config.yaml
num_hidden_layers: 10
hidden_size: 256
num_attention_heads: 4
num_key_value_heads: 4
head_dim: 64
intermediate_size: 768
vocab_size: 8192
hidden_act: "silu"
norm: "layernorm"
norm_place: "pre"
norm_eps: 1e-05
positions: "learned"
qk_norm: true
attn_scale: 0.125
bias: "all"
tie_word_embeddings: true
parallel_block: false
init: "uniform"
init_std_qkv: 0.0491
init_std_o: 0.0
init_std_up: 0.0491
init_std_down: 0.0
optimizer: "muon_variant"
learning_rate: 0.00366
lr_mult_o: 4.0
lr_mult_down: 1.5
beta1: 0.95
lr_head: 0.0059
warmup_steps: 0
schedule: "cos"
final_lr_fraction: 0.03
batch_tokens: [32768, 65536, 98304]
max_seq_len: 1024
doc_mask: true
train_tokens: 243500000
max_steps: 4196
dataset: "wikipedia_en"
Each number is 128 + 32 x the weight over the matrix's rms, rounded and kept within 0 to 255. Layers, rows and columns count from 0. Numbers have three digits each.

# layer 5 MLP up, 768x256, rms 0.197, rows 669-696, columns 0-255
124079181158085166149143117110137137168137119139167079128248164156170135103107138095134086178100107124185093105112175117176174125099107123128187130140193186107124066127131114117096167103102150061091114063115164076098143111174144131169157128185129129157152140106137191078146170050175083092153177083164112112157108142118112129086149077111172083067114118124141120099133027114127154137104074101084155157137140151145101078165135078137143073136163190117072170158151117167138182178127105132134119097187129043153184227138089116081129076080119133112099132151134147141153156112121113162144163180142061135167088144143129138137082112073191112096131125201053105110080171170154124108139114096092090136128070170094180053193105163179147149110180140152122120187149081077082167083142130
131169126159149121114148134103135107120158106099162148146175151146160078053132123089146094135128097098106126085126119103075094105157111147147062187112058133069135113155170057120122155104130113171153088153119170100143119115137119111120130083167118112155103110115147145156174118164131176063146127188090159118176113098172067095094121155172130148133140104203087095144114135090087105145155141135126130187133147077164128068114141131144149194203156044125108086159105142103129147148131084090133111103189131144119153123114159177078154163110100157094143112060129133138104099081151169127124154090112122156106191151097077188057133170140128134118114169168150152132142121125104072093176166115182119140089154120136142071154104135140127127102164101145130144136161172149173147113121096
095114114123182143156146100128154184114124128123104124140108152161102128134139157101140121075117106142168130084177101138140090134133144181143134108091134185147154110155125007119129140162113126110129160180106135122145116104070116122141082156100139136167115151087088146155153129177130112111110151126160116135127143132092183112174132131135117103173148158093130171145121131110154124130115109134111106096164166111161135131147182127140094119060150161153170144137169153136154132152155088136194121130103172071155106105129127080142101093114121094117089089102120096159078100099082102101112130131136118130163156131111093149121123093163123079071131093128165131103137119139138117103130126159113106134110155120110122129060164129134092145109134110142077190145170102092163086209129156
113118113125155103137084188170165146089141179124125159087107119110037129147074148090123106138084126203176112117108085139184118089141117160119102164136161188104178133098158125145146142147129149138082121144134109116088115122061106097153128174150115157175120116085164109113159087174175147118083164146121121114097175126114133074126201120116102109152118121088114105132119124152159123144165176112140131156099139124115110100164130152247134137190102135129128136139085171116102206174128161102090077100127142085104145113157161144127107179124115147065183196176088118053107152135080080135105148126130146133108119145171122128136177145090136156103114086079120139119105169152107099071127103111204064140086123114171070067100114175144152072103174107083131182117120110142097111120129141
126084117230121130084137145134164180072106060137104171144117072092202149147097137153093141103150112152152153174079107117102140161129119137153177125143177119128117158108100133138151108092115123109145088130134118158102156179114104157097151100103137113161113098128130109059084111112140152138162130142112115124127175089099159139126112155098149111090096107105112148080112110183124170092125163072135101110085132103153177130166144108143105083111172097168056099129114093127192150165141164127120150135077181144158112144121167139186124165140108101090124168137173122179112130123120143173145127125101169116109090142114174138145102156080097127130123161169114192072120062132202156182112156121129102129109039118064120184174134096113170112095117110097105159131130092146111168143131111
071119113164109144099082223119150123056155138114124076144155105151117145087138105146135135117174115150087101117142142096114132191135128134116110203096117084118127118123123195104105094120169142142097096112154162144106144105121094088133115091158137147151188118144113155115072059139151075137132136090134123148119154167115124159100127090103144144121102095072120093125123140140101123127153020140142099148126133098127167127155116113104083094137224188067051165107085127101152113152113133147108198110111210093114139117076100175086150119125113087118125098132168145143131104148157115167184073079138078120110106154134104172157158167153185105149169114135073202119139067132159165145162126113087126133111143123150156153128123151133176144138142115132121145080076083105170194152132101
143135156146138141138111133158134097197130127147122112126102119128173119150106149117158165151086153095071103189124094127085120132153064123117148148107142204124069092124109122104096116133126144122091126117126107100146108157168079125148168129102131122111097134108112114131146151108141160185093147159158169092144099093100115143139098166171094171074153070098110150112078136184156130095131125173147095138123080175161174169144120074144152168148115179120101168188137139145149129113113100154117176124077145106063117125071160109136100132137097171174132111153137132133089130146077135132071167116121138120157187110098117092121149077114096116116144115118112165116145157150111159115173160139095126104086191112135124140148143108098149158117103080064153139103159152161162106082193134
101128122075115133090144134142145128086097220155058090166082097112151129133131101160111156128128123148094122143106122155156103123122136122127075137099116134082135123152127117137058063091114168132158141132121091125152129202136125162156140087166095113142144103049145161172127168101129161176140203111145114139153111137173100136126058169140117138096120086105114101110183142141135122136037117125135141155145145112123159189209100137170098136154115167116105149160137134155164133145138087176165125157098085120100119086117102073145117158109136094103130123097067165108105094144121157166153161126103129169080132099084164137146197075157181047142098132125117126198157081119112103107110118134109173132114128176145093101116127112143174128064094140147177156174166159098186167130123164
060138118099096074076109132055151126152122087144118173151171098116123105158083093142168132102204173102115075138104157111129162153181157133151144131169085128135138136118086108148149086098108098180113172133178188158106124169066127158136132077125137174128118101054163168170102106110121118116132122053122148162160100113138151134097107154161120115109159090123104081074121162166119124093137146145146086168095180095163154116178091120110204124188134125123136066115092185125127136213088178176092108141140129140105150111168106171111139102176144119122130152193099091063085096152121092188120097066126042152110104166092123146068105126092200117129184091162104060119123152057109162029168067095067176096086110154109109142135101177139123154113122154096125099175151148147152067139183105
175183153118156138141088059133152164205172151184155133111110125109128076035164108106058120127120128108175164196109101128104077107088104127139124115189156123105141110104159048095167130117104099121110162105186106156123133143131151119157112135104104140101154168114077180120178162086137083123126125095168089109158144173163094152111140225175087066095123133086150080078139136162153110076188179212001123067128159138081186176162078042135118113164148122130151186116115167030126132178091178137083123107149129097194135135138117167091098089128064113142152127182154169121068088209120153167156128109085136135137146055124097133165155141097116127107173095139176139150202207172064144131191105059106158153130159084127171136154167110167152142150168134120114112134060088091137094114113144
106109132154124115129128081160136138207105126143087146140128162108157119121141085140086130121117131121141122144162132121118185082153122104132117097133122144157140132133147176108079143101126102122152163158098207145165143063165087119098143127140105124131078133091155079134137119099059163201146108113119174163099156111148117126077135142103103099209092207142167100156113144098157115156117119069098125150145118186095123071125175102083091159118071044203113145164155166100104145093141131143092131116164089171140165143156093103125118156155136108064091146123120180122138199060136110140078142142091101157098091138154079129135103132122141168134143142150130163120093067119095093074125117107106128138151185148135163166138198130208138161130147141108083149118158090156114159179118111
213130166133113131114144122125164134180150107151123135151118134129174125093154141155160151162193160102138112172121140139143107102184113139176103069142211132125166084117122079091125075116105154114132163085123064126150100105136138152168148078059047171134190161130144099109125120050122104089169146137137172123157132093179092134118128154149137133142188160121168110082158152136137158128170133114166146170140127103125115100185068104131138072106147113110142126155136112135149136129120153110170089106138142123150098104150130154108139127187113117148070134119111118101106139079109064159145096140066115107147115145130105117110131111106074137144117125113166158124179103178153140118135174104154131117119069117132119119149098128171100150141160136136148087024146109135106168112117119
105175113199085146108127132130110152119147147205136137090075089150104133132134151120108101104145133132096164143108101147099137136150164122113189162124125189087150152115165130149154142202187132124127135065136146163172123160119108056144185224081069152119174117086149140159043161151095100129138150121120187097108151034166094152078091147116122138136084134118109131120103156108155152140079126196105141131104104107150117112131128149131081133103143101086096094141193149129194154125180165110078137174105074091079138114161153218110163127155122118149124134159069175134142115103111155119111139128072117176066098121155141125078075150132094082136172135140141160140109135127098146153173129167112131150113136120062076094157120135136143111098142109084124162173109151184175150147127121
218135132135117120165109132075118119095180119195206138092125166155162138119144150147153066130197103118132092155126149097093141139084153114052092120156111152108075142101174150118153076094136110139100142175119151079148136119129095123130118182105097193089130128210089117152115138162124093170096095132088147184143123113137165155100111076133080085109106123136177116071102057117156193099075098155091076124149134152172136161124191123099137148155110119131137164143127124127054129088099166116142152161112122120140156100101088090122068142177108091153119180147111157136087150187092113097091134155116123153171109146090125119158103124144126156126125154130099175126170099145139111095102112178077112159102166136156132146115079151145125135140176116127161154086100111112147179122138127
151112131122175177141144111172119152121146138117155071123065135149156182128186132106149084102130099130087081130167118218146120125120116121110113120164130141143142159130115085189172118144122127108090161125111171134198118161169150117129101117079113094176160103133098176148127040114157129156146103112138148180081126056129150131103168104147181087137144113127120141082101133126137126119089120174156144092109124147121186119153127140167160084039118105133127155145172128150023136119118226145112140140132094132110114128151101159135165138138108107095158145138115084108100108170136122128150101124150092082162085093161106195149153079155086147103090089119145115148143078145135081148108078146129175138146094114070157157131106115169167116119160130079137125120108095130140136145120091
120122095101153175073121086147137113127102076132107135151131192134156094151133157144105087158089194112079130116112118163120100155127108113139130114142116049091123115141190137117135085155153117135109158156141134085114182099128164178118156156145150179107106087124104148178143155120140117117184136090163093123142190106058109129132202133095139097104145139183115096141089116130121085147125125173145095146168139146136151116065164128118073088107122127148087153195128074155099129115119091149145133069221138092074100157138076074102117106073106098095077105090159131085126138148188130160124155100097107144105177206145154179157085181193132184164133112127127176143113129125179080162160200150087114129103110163088111100108125100152136105100138106125149170148104157136133133104091104
129118124066079087102080122121100099101062149152050150124122096175114154159168105127140090076173104182069124162143074120103184133139125116122059092173110191103117077113192154121135121129161166101115133163162104160153122123161101113121183143128133143095127136063132146125082080125143123159134112096088086089132197157108125173175154121160135176102126146139104137145113218122078103141068208131111101137032180118137127143149089142107149109087144156075092111103116118182122156105142176107153122190121120136110113142177092134107085119123196090158080106098153195047183104066084050124108107160140126107185104114141117113132113150196141109071109151131130176170134045167158146153152078140170131146095135125129084108176141100096184102195060148181131131152106132112150088065132132
093163142084118128109107065074111104152113152129178130117116103068136101136129081143118079144138103176079099126144107139152083149047127108113101150090150174113057112083161104071097140135141136121150107146108130142148137135170140099148133157154067056118204183141108165142169060125060120126118177087142185159162172138075137153092086095159084102123152109128149173200117197198151150104123170193178160147147093134213098095119125125125089194093148163066154113159160135174053115140152103070107112077176128120092088108113126147089092093118148160136072148079097151159119186147074136147152125173142090117143213142115103162102111198133154114102075101046114098118208138113101153136129088093138160094166248107157184106130090132213101155159068185129102109077127142140125120155127112
125173121062163127124120135138136041106111124105107110138162162165176177138180071074120123137105107137111155095072110105150086166145123097132152155145158098159111171100142126108069127129099163136177088136121190130159120128097096100083085124078109105116164179078161125110123185152101167137148177138150200085151168093200185078098150165146123170091054121063153082143105169102114160145103146113095148149177144130141164122122148141161115136085168159141103173125197126155173103112108149075113093080109124157141166138119119137165152158098179137157100090134148166189168087079081098083120146153128112098102069127180100148183101113164146096095081071148107139115098173164145088105133133121133045168133175177034135075161108128093171102175132095094108158168110105132135124109114165
142136152149197104076144103159132126144118139145213167090152120149083097178122050163104131118158073178138161109156117182136123132173137108119145095161114121159140113112127179151061125160134093080129141161108128128244079157135168080136140144176170088144106166124092124143132185161157104134117140126097035061146114172180178031132147196134132178140165118135111160172082133096146152147140108107127076089149181175077209118125133180206071102151170152119090116064122153122130117086104137099109062153178129155132054063120076138155120115148108139151134176135118207121103205158101122144102137106105131172108126155192162127136113143186130155086073081087181146123140084140195133112137126163099090138141179105146084112065107055144148113099123000151111126147113157082174155136147110
112118151167116113086098102069154156124136116181123104136130142152095100135137137104201135128158131148156125096117134155091107124150138143178110121142130089182096136103127099122118083175126135162129117148090124119120143196134155111150129146084141110118127153164163094125161129111147154138120128175171131129106165155128134127109111083129153098129149070109201132127138127144094147117063113144146157120107135124134146169101089163103131125126127110123167117139158089145101125134115141147170083116113129138105144126150058101142172115071173130144150099150116138157095123118200121122112163176145105108100142117166133113105153129110067096132102140146098094149126121127113118150108076120120159091085157094116107089167084151115102116105108183147115120096103070104186121190156171
135131124165047196137120122145138091119088102170175110103135128138131105119116112105155171132139163135096100139102133139080068107146108131109050104189107079137084132158143162193162087125131109146115101143155019097186140127133175133155165154120126123135153124156065127147110135156103147137173120120143117125115127168207101125106132175118132116139161103139116130115052104167147125194134123154177129168121123159132113112080196110151147115125124112147139089132113129185137119148119090143144117105175161105142103168087110156144117091150129122135110066126082165173093180134152111078159148131149131096132117131162117133101134112083071083125072133087066135125133155151135134118113164162090099147101185131124126123118151100074102161125117101057097138148170118141144160128134110
100105125143094073081116039140074171132116143136139181049105174090126143103141160054085128116086093198153112111091187136174113079158160151149073146086175061104126144102068129110137142165172185130147122169160073111092067138137124119140182055128152108141143164181138096154145151190059135141089066097121142147072133116158120144096140136180165096132108062079108104117109176089095154108165173168154174132199186154090144123133099104125089149195112108167150168076158156139111133198135089160143171134101164089088050088096119130090147126140073124151133192129102142147115152192102118065097109177067130122137113126145124173126149114131111160140133147115142105156121141208183114152131131124164134204210084128171098151102069083150165180129175096178107147177140142106176097181108086
165137174167078085093153144168145137156136159132160102129174102134120088141109128145157140114162120150088089130096159088052110053071087141137145083106084172179103032131127095162152116153118054128115092163085174124181165130143162157137097083146135119090123145173159105098142199133134099184122101079115163116113148100138146145154210105133125112105207111119170134160175103114065213121081123154061115145120147156117114136100127128116110126102134146151143151144123137165157132154101124130137143089145116134118188082163130104167096157095103128171140123136211129158150105104126094193180160191153064110098138112156155059112124178083060109157120100104146189091107090141076128173183165161131086099120126114121191175124146184122095069082081086113107154094140146138111162113156108
124147154111120172118148167104116112106117139160138090108060128138102139145094091114192105125148140108124120162154116129148074156106117139104081118113184088153097106089130109152100119124118074064122124144161105158154168131070122091140130097114122151207103149132149132126146066129196145097167118147152122126124129159189150096173156122101135114159150103150132104115132181131131184111100168119170154157109167120161114125054089125174134106095091119153122134140101066176191187141097107141180093169109124186085099168137093146144138147149120093156123113165143120069135164126093139105135133183127150149115099096152102090121162121168088175122149152088084159179122109145118132080173134138124107129100182111183088098137161103138118153131171084137154045119078068117115137105152137
148084183105129165125109060184107161095105133169111078096070075110167118134093101166120167182190153119130138145100162133090158107163172141151138117114138113132172109122160135097122099070157117137154163155113076110102139195092082118147125137135127128147077149111136140097081165146121146112160099176129096100122109163111093070121056105098162122135127106107149160138132161081148137129138123135091125130144161118131135161133132126090121075187145101114202125092126119155144157104075115166110174095176125069142115092129165114209112148148144103092155144168071126145097141090145078095185063096090170128053141192136104171135126151101155102180067113095132084102195096136097170146085109112162144106081125160109045144100115143148205154160104092088118108110152142092151108153097154
076103117117122134147089112095130147164155146097107132148094108122151066150095110107175135116175175105081075138154150056147129134112138099143080118148106083072134153099100096131110117147069099123145076116119075131121135114099142123143128137219092144128142140127123159136149078202128136162131127176161119120162129084120106148140140150142143179061155148167126087140147113174101112198120111080163178151187131117161127128119139137151143073145135137094117172160246122103144125108095160104123168154073129130211130118115140138152111147187093151158153180070110127115106144092131086149128128094101177093163147121136127133159197121132130148121140146145096104132117131127143051166182132102049163117156122121130142157094086121134180149143131104144158189177150112117147084113116107
141100127144168112104147096083152131104131124164124079130122109094075154147164144142221111133166126162100129124128191151116103157159093164110099113133089132186108125181121152169085046145153137171106112160177149090136119148130082144061156198118132081116118098128138186070116132225210111152149133143129085103146137052165120122106182131135153168127063122140136133115095148124150111121085111125130058087113176106148126110125134115090139070178168106191096141088126170081151121159113167129127124125097138140102165123090148155160120113116162100106145116116102113126137092202176092182106080061099091129088074117106111170095112180120119131115143104135145130115130210070150126114130163120118109098088161121164089082128130142126120139112097105104168193163107160123142126118122110
# layer 5 MLP down (transposed), 768x256, rms 0.303, rows 669-695, columns 0-255
123106160137099146120147060147166191184080104139087131155082199145118145151065137079102081161126152146082131150112129091129120102126118124069056156129111170133154113083115118154165143205087131078095144154090080124133143210112124078131095142107136167112095169144135173068149121111077109141104156141112119133088155152105151094034129155064250103085081117153140138164123187119169166140127166108157204120159134131125092177117103128174127155133135132085124170138109110086201138130145105115116122125090125148160105097167083142155155086065094074154121227124100117142160127158136122161120111116128126188114126163160116163088094123193126147153128122055111115137142093127182142100116138155138063100115191063173159173118084072115136144115157167096158150172112102114130136100113114
112116138089122109133040122082139154136124122104130082125121186149122123071120131169127114087220088123122128098158101160131167119129082130142177140157196101116130098146174134063123131076121139078133105161141148160157115165137159120123119112136151129142102158175103106103099124168113067118089075109111121172129113105150182116162101150111128117151129152118104191148158077104195172143071150121109093129089133159143102110149243182153140095154102088095140121110105138091123188087120127142129196114096115129086175130145138085108174154178104101151159146180078129152135121141105158083167088070193143112122104108150165073124136064127225095222062110113147101111154147130135138126070166142143131134090142125150134171003117172103124145126141125144129062124160106111139157196124100
152138107137151080139101162101140099108114139119111101124135088092176134103148124163127129139142102101128152148137151059155111143124087137157123130124157143117135151086162162191118130105142087105068131057160134173179140167191082184150123136146135151120121088128131102108060124141101146184126113136163109114119142094162159161131140116120107118143094103105111130097126053077095111080085118123154102138102134063147104146118151117201127094135145147140107224143081132122134133121139127161063160173118070151130162128091162132099125128127153122147121102179121155141127179214147166101177153117093187080139132122168121076173163120128126154116139138149092084134142116120116127134116146141097139144128095107160075126052059115112111142078167112127130141113186141139171143132113170
136022097062139117137079138142150143155153154146135119074139106126217142126085077107159106144160143157066198226118089125158112108113128101120095104151140183121145096146102067124164129086115161127156153116171174147107118137124113137126110227096106136152137148203140122117170178163165117111168088189069143091157121131138111087127091134098118072150157121096141136141206118116167112135117143167141177091121079120201160168068099161110152144095131158116185202177131179098102157096154164112111108099081095070155130104171121109131125168129132142100137093126125164099145125090133136077191082145201118142145093076188110098102106066136162096083113138136076125087089125139105073078168090110151126132150137148121159152169097154049107074128162116152097121149154126165187153060105128
141133125125087103110074133122101135157141165154116086156128144092129103164119139139145058130119151164088134120106064200101056168135081088137106184126102177157100128200083119150114136118186123138120143133165164161143160090124154094207130126183162168136146135165134117178128125149133058134121110119132147134098120127126126122093092130057128160091115133094122150168159100137161167170121080141118089093163106154130128088100109182114108141121088158122166104149135033100099162128143096177114116155170102101123133152109129152065154094047143138138144161124123178131076139121100150153118128146145143121152105139137127092090136120174135115102076177105156083129117154066128161125102161109106160127186195152124076128123133151077101140097165141100138142152156087095156125145109120
152126129073158124113190122088093135107127081132141161101088090117127144122175127127194189120125145137131142083137125144128116105117136129118069112121186112078145114122085118149131172157107141146130126164099142167159084133187153120176145098109115165116098137154081150090113113112020088156108111210113155158123133123125148126127140162159053148128096158140100130169137175140118142116182167127112188150116119149151118132067172125164132076104174137073231120155082118097143150121075059150154119101125157151160085170120137090197098130120144099136157164114114168114128145118060184134115137139135118123115167149095113127137097128095136094128107152175093118078168146119098122176134183153126137096099149166137084086106100136122103140125091119116117099143146169110125071187056113
100101052104190146151147153107067110117095147125041108146125117098141117114181118099113108160082170172136168106138115167076124134123135058133156095120104142086169094136144146091128097074136143103166166152080161092154175099144074115150152105065123130149124114121139171119145132060129075089134098137121137137170127128081148166170145140102133115108172131165131064136152118177150114142117167100145121144156085063191173150070106113053191175117149141171157155102131125123089131129123142117129178123131109133175163129115125150106181127168148152114158141098170121139137120155110074117119064115124168079111167114089139157106146096101097156061163110133137144111080139107141091143109147153176139145145152154110105101190165110100136124183178167148164069154110166127128094087152122
069130057168107121046113138121133119146098133226197113139084119129101140114084111123125181097096144119061186115155125136136151190159160106208098136133115122150177090132089112141117130127149170082175132073140148092119144116108132133143116148198112128158132103155101114096119163087135148108177154106142169153127148157092099095102174144103147142193153106091111104155142138142105207115137148136136106128107098134135079148158174183151163109133097166157164141125143096091102141119074111125080142127166106141108141147138194049139098081140097194111124103153077135191118108099211192156137118162180136136093115142112127180064143128186092131100080094128121074107105112083145091041144102111104132085129121101151046150142162074120131110184155144168191123125161152156109112149105086
165160157153159160064118058138124156151127158189110098162108129149081143161103085144184130161095131080120226140100100122165122085136130136130068178144095171143102190155126080119114152169112096151150149154112117116121152130120142100160105160085170142093125095132122165133161102211123064124081105132155158119164169154096098113118167076170116137176119148137225099154132136112135121103066196148084106147142108175147107131173125192081123167080086097077179093077129158108097139157195107164104084130111201123111074116184135134159114109162132129137082139070144098097142128095078135122148058153140185080089099181174151091117137054214124111178052128102135057119075115112141129120143115100054115130098145133199142086145096098117098193041137147151126125048139106067199190171163105
150130136073127097108141184118158107100149140139116135085158139125119093150115110060049103124108127187108116154141175120098121145041091119130097095117134099094189054098156144138104134141098105194112101114174098121113173107174108141074141127204169083107179139143145148065077141158147095090133125170093105160158132076144127121080095112141095183050139150092137143105165105124089204189129126143136131058177138087156134105133169121178127074128131153109158113156137152108163123161188178171090139087162104110066145138161125133140133128101077125079151108156128103082151133120156135144115157150125159144180166145218191134139120129098184113111105094079184122113118155143124090119105170117149129144110077090154132087098107187132174097161141104143159113129147163136114104134129163
120077095156109152138148165096194124139111116156132122111126177158126145115106063113166074137178109108132140138112170150081123111142148075197089127130154148143131158183136168139048115078115145148084114132074133119116174149147128124065130079105215142162155108120166134216136120120108097123136174192136170145122085157116109128142136119069099156078122125036078174097094180112123146116121108131116068123197111126174130151078145109171204151170132130113140120136156140079135132082105143095093140165141170144092183098153140117149123127079076089126122128139102094145136147133160114195178107086105134115114088153180034122142125131131119088119114108157121110127164124202074106127067148141120097137154074184129097136145132114071151130073139177170114054122202172139147085155110092
116110113154101087176121150129115104168181091178123079175135139180124114149113182133142082121128167117093119114161114107091131176123170124145135150120091111133170167149081123122099129110139079126132053148151144099132183123144122129123150101132147109184054135143182100124089178117126108103113125126066137180098137126139125114103082145113126177128088156145051141167093122138092140071142176111124124144127132128134100152114154141090095072157116143164135167157118156105112150152132088119090160152123113136129116120154179072175103129105118151111149115177129139119073141155098154121084099184151120188133097125138121095133095091122169121152165149139103144177110172140132101127167143083137096075155161149135112152101135062131130144084140108104158091195139161129159097114076139
187160136170109133129129115159126108165170149145088063174044061163110118178085129073116184093125137121155131120098130078137139080135160075121135093116065093168149158119131167108147101128144100153116132124125092159143167106129138143045102172186096155116127098147061131114090086190061158103104125140092100127118125086104126163125147104136197125073060093071133145167087130118128120111136170099136124121102143167115092153123140160177128092109117099174187117100138067148092157132132051106132113209183167185123132102111108159129156193148117137168148118201078067110180122142192142104088169149144146114130082148172075132070130163129155107159101181221185195176107129082102146119123160130123168145090162132097160145125153154107139143147079087118170144091150127136071062186114069
164157145081091110162089203147145126155137114166137144141061134117090167115128078140207173153130128128178083108206100134106128161169141118131139091172127201166076129105160123171131152133137100104090128115160166092130099091107105109104129083190073072106117078124098138131138123124153145139158147083182115142097134132120084128144088105130136120148113103150112107117165152110178101095131110132175113145028110178127149110124124099120169153153137123141101107149101171127147083111143111108153109157096106061200155136117147101145154132146174082107169103118140075150144102120132165085158108185181143183170175131159079102122123077111089082149123141126116145083127117138170104174140082068166087124186106069043148156115096157113106090190117176126163152138112123141108088144133138
155155129121152111141166146123114113111156159163150099099148170128134135150149171120134117167160117137119101143138108135183109125133137080144137110148079129083060109128220177099153121103155147087156133136116112141128126065123141183164156206139120165104148133142134073150167125111140147159105129101163153153134091120106156145103034148133095117161132120123122110139133125156118145083163099058155117129139062138139081164123080129118104124079155134117152186160113111094107083137120137095110110125111077069107158115153111119098151126122087150153115136121102101077084137114183119117117143098136111142121131133127104084118136185108149168109100153083138138106132131149098178192142114075062120182156107201112100137127100135146081151173146156178102156138121151165084093138143080
118076141121195162131151091082142162183163103130099122150152096118130116127155153143139130141083134115078127152135156118111173064215081153072160149107107110124128176150214189094145108146139076130074155133136164119110112085131120131155100073092102111120112121072131176082125147147113131087163145123147140161120153147151161134181176145151113179052130143139104131069131144131127102112097103141142122114139115133144133174136102115170114118175161116123135139084101148153093141097103126089139125155134055160125082110099173125152107098178155154130114125148145072102184152182092115138129143138145118144126134060155125117122113151177118084182121100137047099148123129170146132093133136090162095126075101167128133150153152054160154098093146100148103110116129117108120089116132132
115144137115162104179087179212163107146082126102087086112050123087123170162204122150164153125126074107116105151187135187145110147168081154167076181210085135093068052052095122185166142162143153123081131143168165189105098093051195129135141079131170126119112149111137149075147130150095120171156121083091145113158158116083127127162112227126061134104124121176126128131152139079092155191119099188109147185131125077137113124134128123185145136158138139128188143070141138131140123054154113129101154074062117120127103146122146048162130107134099110113157195109138111150128122130083091089100125145117109145088124153116152119158148130121116146155110174129096052158076203121131117172145126109142124107091129132125114112077107143116111122124177139142089115115176104065087149132112157
135145122083110110136084122156165155141117117101164144115092162165096164107149116150095171101133118163093160146145154177147087138061130103106125148036092145110132108101139082119210179166159160140180137122145184129152121097102109093148124141124104150149102141219087113185155198124124108177118115077137116134113138132135102158097119080122134128087097148128086161183121080136134141144166094167126162110228158120066113007147208153125085115126128128075167153117143066168111094119106100103123110125143160121135114144130122112145105195061143156164104163112094148108123168103183117067150149160125119092147177141154097071133102187102126119102112139082147085149076184085178119094190102133124164118167190122100171149074155114091082133072148147117131162105133092136148083136014129
108100140137081118078171059115112105157130141103118151122176181129127137146081119119177158133149147145096117126098147104066116167104131167065152133140130070063138114080120077039071094159145157120101110166109134119071122140125151154071063076142179068149102156148149152143141182090172163115197142151135167119180125156139096137148155158209144146120111122138154152030134136139114116118146156120141074148101125171154122191075110126147144098123120124158131083128089111151114115098127121090069111126132151125157116140137201161185135178175158175068120150165068128128207066112078104130112136112164203099134138136106157127144144102118219108104102166086144094124141115180107143105126119108134138066126126119165097128117145139143137138138061098135166107135151159156115120158127134
106143121152119147124148142158106138119134081160099097144163118123075146096085095133144143091116103083160151132143138131197167205180108112111067178134106148106106120129116090128142054118101171094187070087079113096143104062092139127114173147086113124207119155111152100161128108079143139114078141181110196134158109140150138105148155123174050143164143111192100081147173126086162125111152134072055089131099159138096086156124114116152175113173175167117147152178110090141114122159186184091126085057084213125209109044135096155117168148158122103087147142126119102132138117133117034108119114068099135165060162152133210172147107117148111167190123087140083200080185175186135105158089081132159157093080047150111150137076102138174121182168152099121226099123130097154161083111113198
150100128128118079128069146126140109173149103102122122156179087152110155108147165087096065119163106159101174120132155154162152099083137135120139127121140134104176121121147121101140133089106099112140172110130138099118087151142116147088146142108155116110120099096114185092121176085110141120171128118106169110131106131166166125117177132070103109113114123118097113131116055136133100124144206090178130185159119153129145166110166177128123149139145136123107171139092096132130128092150148141126165110161121109138094117122153137157125157163098132098164137145095141123164168158104103123147126108165150115128129108106059180118156150114087121118129105127145096121102132158135129121129172133147149125122107102095130162093124111149118108163107072122175138177165145147137076117107088
123069127129157135178163112142130185204134107093127112164125157146142136118108120135118067171120135134159131130072125122111111136185116111134144195079135210126159151135136076102154127142097162167149138115092130153070175105149128100114076087097128132115187096199124136169099090170147106110122119114187157163086103129070157127117121125097193157144118094116152082126109164121110140138101175109130154132099148176116166133096122096123103125113115131134153128120105151160127138115105142145093127098084123082125123099153168127133093105175109126148098156094096116097162139162105080174096113120152157142106134128129170157118125156096120130135099061141127154137139134170048085144119110098088138144094127204111120135152154105178108103133129140150089107159114107119085145154187093
144146145152084094078127102137133172132113138159153085120106177115090150149130158181132147172139170150147132143127193144179132157150134105137135173115090081085095184139157159021094118157188089143180081125120176141106161159153070143164111068116123042103172132034101109113152133121128096128108139097090112077114137150104178147091163023111171149127101114178136118173125141134178140080066119128109151160204115163099113153079116202073122167124077141098134139160094132212186111192170100130137082114111175068126077110121039168109098137059107161129097147106135118169156142129110144067085077143119142082125073128128065095110129133152093146119071163058099077156115133105183117174130178143109166100207166096133114113113144088138142146234084143105175161141085146131154136159190077
125136078138124116184107171137102147183069146092126120145126117114150166114143110125173106139143101136172181201109168142104106107115091126158149184101111164121189143136044117139145157105083118126148120142086097153132069175090150119145117121094195173177091120103133193144112110109095076130111124102165174133131179178091157131104152116052074142153118088093132147131146161160116105134142186116160130109103109094136120162163099215132148194170173150089155147164122091159101170044206076110141109173094155140126147150118124120107128063187108120192092180108149133098096139154090108127099181061086169113107137127125145139113152063134209156123140105079112120178100073108117131138151152158135116083105098144145088110167200104114122153080070123096108079152071101126082177063105174
135107054156097119107145133128124118139103104201166092106152151130160162151087088151103145144155062098130139128150101127085112121131099101108113112105144121156109161126140149136076112111134107116126147122171147091135154142113086090093144129103175109089135128067127137142175150132086160140145107138203138122145130118141129124194172143136113134116068145150120100101086155105089160120146208095149155190118117148193133200079136105120149176128128101182120125122091142096140139087028116137135168093113130095157092165122164110103121145144133125112112143147142126153152101168108115188153147172145096140067100141142120105134160131092148120132115092148093112070122101110092122126126124099141118066109125101131126133199156147191173077097122123121090173143196177141127121115150140
129151081135118109177159095126187139105164134152113090131163147095168122089137149168080162089109120088142131174124169129119092180137110097128099114142130086118078171144148073146109099139155177110107128126149158084111153115124140102098121153084139130140131108140116103141132128135104154150107112131115118166177111066123136062100105141098067133176113176123136125175110121098167133100109115131156165130094122105157076126134115153148174134119165103166108116123130120115129109152108128093174147128113171112100120122158125115100138103140101083145111138179176121172078165155108110173155118132056124114171125063157175124070109160182102146133158136102082122149118082175133113158131158114141133120115120114102155087075105198124109183134163155189117138118123104180089169138155119
114150079151111158142108088067090152125164129117105138122104147133086093127136081135125129136165113125058154097086116112089110114028149116090122138158135116134172136131115149146082119136077077139177129115128088100053097117189101113196138116094134127105134140123150129112131114140178121103073137179170181127132232091125156156119152150107153170088160146163162130115112128170124173177088150112176203124182132121146113119144127174115103129159166136052097134138202114117161128127108142076138151098118115125112104108103128137127149131108130138174112137117139123120119152141143121123066117104075106151121145143076182172138101108113137116144141102194195104125182093136132080140103092139166149102119118141122130192171096144120110098088155142137157149148141152083154101132126141